{"head_dim": 32, "intermediate_size": 256, "init_std_o": 0.014}
Each number is 500 + 50 x the weight over its row's rms, rounded and kept within 0 to 999. Layers, rows and columns count from 0. Numbers have three digits each. The size before them is the row's rms in percent of the matrix's.

# layer 6 attention value, 64x64, rms 0.107, rows 59-63, columns 0-63
083:516481515484490475565572486506466551506442514517490554516465443470495560536577436565558424489559425583453504442632531485439565465536506415483441588487588494446443566466481448578486539524483449
076:571556388492480505463500523515485543430505518481472508473495526380621628510521433533477507549448501457481385479507544530485473462500493492548568519486523522580517467482590462546476523604409512
068:374510589506437538467590550528477560547507558577508502465496426559495413490430535475504508501528510576445510484531526401472589405506405513502487548483471447540508573487535425491512581506489541
096:494557566491511499460494445433504524480426576509541515566521431468548506544511487544499323568527478413417453559468556571462473462484506409457480561507504484512541548558517597566458472479520454
102:559532540531472485583479455450511527619491503536465487436477571509447471504506492492452447433576509419513461599531481480560503522556540453516485402480435497460586453422378571410488486538528491
# layer 6 attention output (transposed), 64x64, rms 0.108, rows 59-63, columns 0-63
087:580467466398624491508485471498391531430509570449543485623489464541472467493471412549501466461431543488519559547485519472454555494497510447446565487549582497428424568524468469474498522531560528
079:507474393553574552541472541366570470509425589480489495505554541532453447490443513481524507470523554551434548625517525491460520465487471449505438467490549463373489515493486518602512526541444524
068:542523601484504490468605491532543522537484466468496512512389534485625523473470467559483442481510540418560541452426487426601499463590503406473502426483588485509407522545518468471480482488473545
093:435472497584615480460486526556446508460472612488495497404495542569440469523518505471519435474484471468507523588462507527470425511511511417460514405514588537514550447523417524536483600600523471
103:510441520482429490532486502540436439519614501473468514440555533563532486471492555485445511483460444416436481515517436424487433611423467519619513486611513489558463520515546572557511538525413522
# layer 6 MLP up, 256x64, rms 0.14, rows 0-44, columns 0-63
099:412574454512454487579364522398519446478606505518593503498547496545484597512425566431493436513509445451529521509478454513482442487479469472436502497572604460549568512478533457470489512490490491
089:469538517567483541530493468511458484411503499520527550543499600481502590514548546420563481482489486456488459518443423513544504452484597532494498560438453490559519505499533534553436317461387503
093:525491490565449501497496471508424482481573544552432578592544501492508539535522575487433506435518489492567442509493438577473446406448553544520613508556427439443514553503431573479552494443404485
092:438489498475467437515536557500510441550420504492582475516514486594450491510420489480610502509441332512541491522480538501435443492419472484562528542541510466410492581487562473553448480579457515
104:398493529492412453420431425535504538541483469483502446516524537497527525579540579427518610486476444583416522512439437539544517473518495468418485566547523479456553513545525588410456516514542437
087:399457587569458505471497550473485439464497418466463539411529585583519495516493565588507476475440518511424553493554578426481428448484565556565516603538525564521510462540541476454469444476483507
094:569501487471479415423405454487495463438484455476646522468487549500434463477535522489473453538508459522483571555531519568543460568561522423463616483535522446515506579447564501462414456521522565
094:483506497452424522511430539436457527479470398530559507465484439453447573552518535462593515550477438544432569500472449569522498534597482567480487428518530484487521607502436426395510522560547557
110:529451435465477483524552570492490499543507543502501600406528543560452571566448517483482450472476368496526511514464534455388453571632543406491491489555491547448548490524535485497432524566475481
100:406633504613459489454552482471514463507530500476588526472433499532445485542514552433515511486496516465442491510437596552485461453548464543387513544500470438532519529454523554451418517473452608
096:505457517445428434481493456525485525527550540529457587399547485520471432517567508465489510497602565542510422566530531511465431522488592569464527433559556391537504509598452492458396511481464511
094:461459435545438461516467477458474389499401491424528524482487525485496526522492519584539506486432426465415613556461449602443542536458492552523527535541525557527519479452506587387531567500492550
101:519455584480432447443565445479478596552523545514506457497507541511440532621559505480514636428518427545460465477539532555497555462469514471457472462566454494453549486426430463480505517522385540
096:490517498506440476449499508580480495608460576509600642447535463454443531499490526437515528441547495536505485372472551479565521374499535558504468492554475493449553508518461529451560444440466509
104:555466508506417474559461420510479406522472495388598534536458496529515583510491606410545534517476508556523480488477361515516394544490456498535530492570544498437481562510553558463467464512522497
084:557589533510501509454517578407513525527471505508452557495491487491517541540463469458627471419569396606546518491515449514501434398503569569423476555497590447463495510535504486463466433471522550
103:529567488421472478444422528513417457536485534527529576445570511528484544518541620511512467452556517597493507470493529498543366575420572480471542381496555549553454494501460552447494488484489508
097:496531394539468424530458527544457483496427513445468573495535508547481537492566474475571434534510468565511546482480550630511543457422552493451485468544586482505537532489516417442547439438407603
100:460467520522430465565506496425530487514541572486512537572485473488464527545480509469542518555587478519527466561418377561352522459538565551436564554505507435435506520430467491407431498521512543
090:472541481452429496467590522538483509511423510469565563536495489589427454509541478411562547525557532581493565384478458500450478533552569533491513387501545470598501470532493440483494507524384511
103:467492502510462520383452492467419503491566634518491443517500512524457519527558519476496542420611558484581538496485499441543557456532562392498583496507439524528461517461407435460461479556465446
099:549465425490566472452517529515528425467586513439506613526522506451424475540464489471521585477408453537510524432585441498396513560472517476397512461542489516539517506496505523372461547456511571
090:483541464414438577485460567498479479553518485561501516516566502526482556514478488446470565441584471563492566470492495556541407525450451444459562468571608517499472479554534465478542549465395631
100:497513495527439489465424444420514521438469503506462555345525492467488521539521536521591557441492478454500596504579508556400489489487441491500498458507629436450493420501546560455507557471570504
108:478437470493460506405502530505534504516500483501588528374462586580407452515499561574593468495526468540571451429590478485460398468482591500499515513485468436546541522456558505489423462509502450
091:442475491558409522458590432563497555415448559457515519463485488517376527520470514517492492510547497507493490449562535528535406602512532557468509444554457568554514481460482465465417485450471636
097:496556556437389496439438475418459396362531487517516535452504535486522531524627482496503504447534515539425556494416452492457435513503491499522526521520549480509568555513593483544547539543509578
100:570537501447478478485465513454424421526537589516496524480577497580423507548501485445509513377517463485496638538428538449441423501542484507505530538536558506587474441489499439535534545510396552
107:492452611453476442435504464518473408484486560476568512452505572477564538590538522490532541455538512457516462553474506558468488500529563415381540492509556532391576441500436480582546495497468424
107:467470526512433527514403527554452523505563558450460501498646566570530477520590443527532574447530484545522489470440429484373395505462465510443495531522507416471496525529509547470527501517516595
107:484526643455460481467506540430394526443525463478526545492542570569450439534556566478586538567460529446469482456498512561534525448507505399458446554521477493530495515488392514454517519574494403
102:549490467475476511474520456556461468542400530532530506447466593572455553511537473480566526423572445553481507463538511613537450552450564429511495558574524463493544502410482462432588535433476407
110:467453598544458414413515559447481487476498563444512540474597621538416491481585539561498491454465379489506541553464539553520425524467491441525537504498440486510479534523548565519475401486524508
102:472509478442451396524511519451507495512442510472441501438458573520409486513464535479487582522528538432519478521476422519514527472651524445415554514543444459606538562540484419503465546582510569
102:504587466444446451453472530610451424429462543485459602499601613549472473496493554466520452463574497459489517455536529429580539512521439491453454506501484477538459601562486449536527485517427533
094:508486468514503498400478501490526523457446509429434504542613525498447541521526494581631540544517482581419558395506442518492497415464597499473485548509486603525517479529472446419507446509433489
115:526545537520488468416486472442484518484572459474581462528458505533384548554477502473539441517540473542501606528413542443502462518526519473507495456677544506433498596488409452514520455458526517
115:382531490534460491460450563437491509447516431482597509493532506483413612640514532474509569496519463489446482456478455475481512509566461540410556574537504514540485515427491568457472551577492433
085:451505586445512456433524496441472476527521554515531642471489539525496609447552548481449535502457592448469495578576406480460506517512442465455543498567529552391473530435552503460477435526489536
095:510508536563460427519572454539437520564487604443587467421549486518514445497516509481505580532545505529607499453434572439508431497475443541437480554503495449551504600523422411475422503510456482
112:450512530514478426466498443546482571551389495445529542471620555429522440494443620485556467504557491510496525522473523524522518467544519438393530604500490540437583577498471455548463460511545546
104:504473416483501477515406489541426539397527542486456578464465560518416523530535578443492494550539491513477639470411480510577458536484486478424504471557510532478568529492441483510532497560426611
121:509517566506434567456498474470436492507554490472546536453602500476399627506539563498600469436449528506575578489432421493487457529478601469484410468507498495500555541498550454490480454418526545
093:447516516511434513468587544446450544441537480464617552456532531498510557474482549543478473485574460548595436487413536562458495509470498498461606408522465496520597412483529423530494460447497423
098:449416528534450478424420541614449526564398477521551491390568512516463563532588492443519498491526521545485478452416444477483594543481564534477483474522515481585479482500502383500537492521537531
# layer 6 MLP down (transposed), 256x64, rms 0.134, rows 0-44, columns 0-63
095:409461498465518613506532481538429503565515578468467482588470547507536472394497509482487495511493581454545562460485557576425579472507520513537440478433494507568406409577502513422556466446481497
093:473554529415504469428523536589492545489438574613455510465477448568547522482465392504580503561503440578472485519510491509433555520504484385561464446417556497475580480511557503465501480429551488
091:518423489504490500545625530436466539441486519450542472548488485524465542478480519520492377510616534517512535457470496437488555456456519508518577452415583599538466512508527420606412504439473501
084:556417621454499568444484526485394536477481461470529455510442458442420529527575427530443464528525478511518462392484487549529592517474513401579521495562509530518499542501502513432596566523509461
106:535476451432464427578584551546515531539451538485507352527520546462515408481411535494481559526563493473558398442588596463543506526504480465520543504545420464479520527515520428476530502529434492
088:598515474499558548484473523496518491436461546457481429517582415471533489421488514455651472502520507577453422477511515475466477505574519490469429469513554475482427494449544521626479612443533517
087:412493462491431528459550495478556447562507475413479570569516465452520411450486520455541503413617455469531481464561513450516550437516484492529478538493535629540412510537513578474524541411551540
094:585488452451547468546409515468551579502520471505571479510423439614499524498460458553466408439567584496435528450456518421467469569512531585527464466481592566494528557449515459502450496531445472
116:479445474523489456447433585401521506471539470472535446487510458585425498433504478480571522402507465586425582535506485515489552516551422512560544459473456557479489555557563536555569537456562401
103:454410484519566507631509573525491490462520492510480529445459505536504515447529419617433603507440523436547517427466524479571517481516495461445556521491432449537504574463514478549548368515493541
098:446522497545541472542520487519608558531484499558476414437508496488462518430513445625508550424562541544477491498487436483478494483591539484594404455436453491526555526374453460542465516542551452
086:601602510448481417430488557511471504459550443579518522572497453450481456443390440520553494500495534545555457496484480498508475640528536526565503460475548526404527498469481405541495520543430471
106:455500455513564524538630516527403530448524518381458433593518454579568470509552538450433511408443492479467535485470468549554502462503505445532594526566462461471565493510436487469452520570473515
091:528474460520525506494555467527489459424460579496431391495615446493498450487583524487584445441439535535460456531463509516528582486486503479566524481582425541580577497444555401521488530544516419
094:466507586527478572432596484515525579472482511475546456523414492442524511533524502436500485478506536425515441594504515431544491512514435571509458586401561437571447468588412447501554547449463503
083:508454537543421572520506423507404551553557507423495410536508550481479497463511548508539434509440536430456447558543541377476561615518406444573569496491514546516497475445530509546511491559480483
105:542453534529443417538502392547521436513580509496433472498542435442559499430541458557536497489438512524423546557572505485496467451478532574538474486462499483501538608367527590510473473590501536
098:471402515403539458390528564449453539428493457552415445579551530502539495430511522572427554503516513513490544562456521498464510468516573492554584440544483554494441467507537416512527435511582550
099:502517409437620438573598464548551491449464426496491521537470557559477447463428522513479479540485493445560504464450640491571448456487458498478542534554501505592476492525570449474443454444531516
087:514484495463501397616508465455419491567459456500451477513525456469538529498501480464438446480475443435442594530520625519424526479560509517533653482484526541478513427477519494527487516594570474
107:472455531512533492422504554492531538461397444580542455471483495557498495385384453480506571559522507482572629489504561519519495494560420467459542426483555495569461519485497551487574426462501447
103:448416532554412495546473449540584592578540502525494415540461476464489483529420514426509490483487438485538506497474454474620505484509456459522577527400528475392542493514573466542515488593549453
084:521452496481563468561553530527473476499498519450471496496522571434499498525550550518550419435491535463450479528523599410465508436628485509460357517529474406486521485473534479582518539616510432
095:545456482462598496496613601508516494542504463426557479489439519518572532423530550460477560495523538477555512419503561486522496466416455498522460524524461467554483517547467510517500342394478420
107:499482520398440539425507447494551542546482474558492537532479579491587511558434450541515533563397461491516476486449536495497452471392527485539510536524475420392471477460562561581532460593577522
089:557558495533597417489470627532500353516480468496583527470467453489510486435519447462505566529556464488525534529496465454503496466491413572530542444478488460527528602402501545510554408496510489
097:556544483479489466578524484484539593487622558489583434507427533364487481543488525510531471473538422484490448473490456526540626515409576534496521512522469481559511439404507453494542500465483439
106:483463545482435476516512465431545524510547499458472415495493497467567548438418578527544428560488444565498435553545554555469551503485462533467440550511653463400538490430434492487588487438525501
111:489462468448511492498527464584420553551458457496381436551543554600520467475537529511431557442572462544529432361509485443502490430474549558492559454486485572525488459536526504508503460515601548
106:434476533368577446463505508515415537483440450487484485470487421529487511571438606493438386473503509510435526519471539528581569597486543502476517536569543528433514535494500479458530614528494482
114:482477437569436469528537509492525552462491457501575491516443549520569478442498431534549480451565502542561608487491471416459428451457489580591549556431519487507519426435454530566424532504395554
102:477482488480536640533495488459408470524609557524549474491424490530445551468550493496535503513476423492533453443549536506507512464489446425468478463573463508507401500568430482626554523502413573
102:513517498486438490454487494447511518444530438457516475547532495595484497519473461562470500547572453517477462522530543433475482558503505401456555447381438501444495523518620489592592497461632426
103:497550412483468539493478478464615569459491449524520455527493611525536401514437541520508582525467484492474496486516514512390458586453517601455512535561463430436554485449589526524458572437527495
099:473482525588548520522519488526592569524533483522525509450505431555540551447441499507533482493500558551466478538598480470481438523408614539465412526474508416590541520430500431376519449470468455
086:485505601493445560494511525454406512471490533541447476489457467440500539443536452609550382505430484507493534589525474566552468481564472481602410511500385460546474583525517507545525549463521487
106:456498516555549580547512546466491527555517575455566396501516523400531464459398498572521496454458472510512461487547456477440449454585534489530514571382535523474597539497492501419583502478418498
123:503552430516547518480478514450548466496490454519480513458488508605611430520447508495491515582483508575518577416448473536421521544420489476467554437549473558601536493412594524492443467433520418
088:546510398485485562517475515454553522429486534511545403562486518490516476494535486481508496510520549498530588469385486604518528541513512448474392467485493445604465428622384510568517496464517489
088:608535465446512587539484466519478506488524428524500537494467516598419451430528481428441543544483553457485546452469475464523557449524558557548625538484472522501493405513550480550435402529477407
105:499558483501515523543534449512597436443460494537515519595522516484557529423471435454463512448497438553471534560568439521508560492439448405438450449547555523542474511613406418531568479481564460
112:532500402435532459517507479474534521502490448520455424498518549584545415432422553498437491462562571500517539528586439461529517603473495455394549565529518481432559480563441503464519452555594484
112:501498543505509554557501553540463459473633444490487434419549422595447506424507502436500531577498503511457554533500589580492485501456554523440483428469462460525404539474504485546431431504599461
094:456587509408544543607555460496417556437494483422582485419542547505463517481443513556406545501560488522380491453444551478549509540496454530510577559473470501468470492521553514559448469472526573
092:473506474442561535523564473410382538454434554487479497435539560558597571475469404512473572535555539463514536511482548581520455510506426384560448447550509472514478497535480514529472552442573502